config.toml
hidden_size = 160
intermediate_size = 640
parallel_block = false
beta1 = 0.95
lr_head = 0.007
decay_fraction = 0.584
Each number is 128 + 32 x the weight over its row's rms, rounded and kept within 0 to 255. Layers, rows and columns count from 0. Numbers have three digits each. The size before them is the row's rms in percent of the matrix's.

# k: layer 3 attention key, 160x160, rms 0.128, rows 119-127, columns 0-159
# q: layer 3 attention query, 160x160, rms 0.124, rows 120-127, columns 0-159
k119 100:120148140125132120132098169172108096119098103131096143127203090096169151116110107122112128128131149185159115098129130130076127127183114139171134141183111172122117133056093191130183081116102165107140166232118092144092092149157127120068150129110111099141107128141115183092108113132097152168112162150159040130100134172170167133129171170201131073164091120137150167144090132130120194115098071151202161146123102095175160085129194092111092095122112135126132128097165150173123143157116130
q120 097:152157154138088077152166132058136140150180103076084092123129134138114087116148163163114108097127107080145141136138115116130135120133145167144142122133182140068140119173168121124084144101102165140107109169109121098145102071135174102144162143053078069104129117080118132077150145143110109179112118206155116177167163100140105108096141140108179167124102102137103113161167171132143171190119124141147173084144076165172067093092146177109125102128067105154049117109111172156178176069130094
k120 097:174194202160126173129192119103170147081118165148079126154106051071166136123128155149147150185140075137134094165136160161098131134120101170105115172172174128177060145157095134145127102115018112098111176140143119123126128148113131144131068132172125155128139119141151127122120186094065140154072114152117157167116101071113097136112133094125114130128183132087107129099120079161150088137154101137061156112123089105084114086075082136096117102080155119159114149134103133143121161125108064
q121 086:084183114134095084102152199163043141159134156086141087150187103140103117121159200187164105106122114119099085199137140141132090137117171178141144114163163116122134161151126102155119144197097146124120190174111104130125102202099068092086123167103125163131128119109167159137150187159165113098085135047121143129090098144139119196130138103113176097074133089112119116206166147150085148145153144141167083120143155091122142137073132152113103132144076111149126132120086154106148139107115112
k121 088:136163139107103115074146116114157126148120183078118065122213111050138103167134109064098139192117072144074109163074153155119110129134143101168124137156147058128125137123153111108121145148075125147127177182188099083109149123054149091167124120172100191091106163118105124144156169159132087140095131122185155105085107140189162142127101106098164100118098155140107093127114124080142139097150111141162167133173140053130148105148159140149090086110108140112164174115100192094100153114174144
q122 107:124168105169159087152170167101128142143155090096145115115123185118143131174122174107129187118163078107071138158142120116073172055169101107130105081078108118124101127129149121167149193138118120086082157073133144088165094093117092130069159143157133146185138080136069074150158156117128123124136119110096080148117141154139109112167093110159099114154137119146175114141097129106129143146070151115059127095141079098141100151143177159158117101167135102097116248132131086152075053153119138
k122 098:096155130146089173187172133116133129157130067148183109113135145103135160141093139173079175116117151080097123136210164149163125119199126114092119098127107107051117123157167132188146101138069077102056132116111114110154155174143121157130124123148158131147131171124114094122168075123100108103203089135135076160174146170068118090127102071142095170091136116147189132170129133149100075128122124138132147111060075135106174118119165150167121102088157093072102144111161144123102067161126156
q123 096:077181130154189061173072105169130138152123079148070143095121163172183153119160133110180107169050115119174149100179080133115147159151132029169113110146159128106117172115089151148140125134116119135116132163101185161130167100129108132179082041127151117151186159131149123119103158126170149109141142151143136119118195151133128117147168125121078120144133135099143101100136187139163096158106108098131146121098139075148105154126160101109085135122157125128099137134078146166051145060070154
k123 097:059153137180159126086139146114127178127102156150044131097113134135107123093111109142103135196087111107139124169165136121117180156112182121098118124159107178141168158146145170186093107133114157160170126106092141194145140130095151083149158137078156112142119092107148071115123131136152098099129120099146134129160112146124106136123143103144105065126128038103208158121161179092117075183078124163142157130084177153172117146081113159140192191125156126141121167129158211143113060102124097
q124 089:117095111077154148148152133172103096119116106168145110096043120134142122120095153134155157160172095187084087109181155126150132142147163185123129103145159206182160085119126090158136122117133156127197160084132133155098087073112092107067100131120109099149124139115145161110181137116073146108091199136182132086148144091098088152127101118137140150095157165118143149148102142129132102146138165124101100104157168159106079090087084079105221153112120097147070192149122145151069088150102178
k124 090:135114132162139137166141123112122081105108106135107145167139140140133099093149102097188112083129162107198123081143098134141164199133120075162062092126095142097144139069135170115168142195139146104124172125137122089105150092117088143144111127113140103101136124129087129025137128109090107159093113129120061109186084171162118149135184091106061159129115132150168132152140172144145151127121105138129135105122142154085057104114163145176233074148188162069143130116132182107097130070107126
q125 083:139087163145111123154163130090176103170123114124127102120144175136101194072132133138120130117043139177167101114140098101138150118108147113122138117092099220060097130115149139104121115150114070114134139195093113125184162068035165128081129184159125120095103098155122130172088139201090120127145101125115176169096074092190055150082114115116091090122118102087089147144146132109103119149100116143142171117205136142207153146102135125170147108138120126128129109117116144164184134119117108
k125 086:141181187132197136117099166103193097130109142136115140109174116122119133091114135105130133074175105084166152078098131085083167155135144176173186127090145128084057127179105133092133101116064145108138164169121101157181144090093101144111143113045139112139172161098210133112092149128162090140135067155143142093156121110114132185146119136130126083091110123102078098092123154140115108094122169102079116137142124110164172113150088113121103128175151110138079125158091060105128106087054167
q126 101:158135125095116094146161137172110157159171153149130068170090136117108101138095064098081146056138114153134138120113155061161098140178125144122117090115119148132166091121135141141131107094148157124132150156169177119162152141097158101135118170103109098079166107170114107103178078153154056113141148136165121090101103224158114144055177144110114113131139177156121105112156119105145124179120181178148137145166194154096165156091095148143094056093116130145117104058096101136207098101179120
k126 095:159165130079066175096138083179114103161098176110116089106060096200158110148074197151157131106134101133129165126153142138149177148099090120130097139121109155121102131112090142127127078125123150076093147147137135137241139158101147131124129129120130120168112168138132121115083147167113160149159090152146147120070142122135085169102137131108157091145156198153130130086178150046125107125152097154094115173151096153125215123158149097143114087140166130144108128062034111158116120106153093
q127 103:128149117097126088120106123176122094125146134182135077146116154153155132107120152092113204149135089116078071134095180114118096143160100074090131128073153128071175075123192090155115100152145097162124151105073140107096121125130106176081072123152141118134151182110102129172149169144136152147115159091131207156097146174117171109048104114148171130166169142103153127121095157113169166131163148166144140136110097122098103131162056147106135083146134151159141060095156164065207146083093122
k127 112:127164161143110192099094092139142125038109142142139085160148159182121090161086150085120218114073108132125077100135121147154160106083141107146091138127154075096136138141201118131110040149142168097101113171130082124175087143153131141123114113185154169159157161112126099162095153198135109112163127142114102151076188117121134164168154114135128108147049204149132158199185163150118111159150094109087118116129158124168091134141136167135079103159135117130080094116132124106101144150114113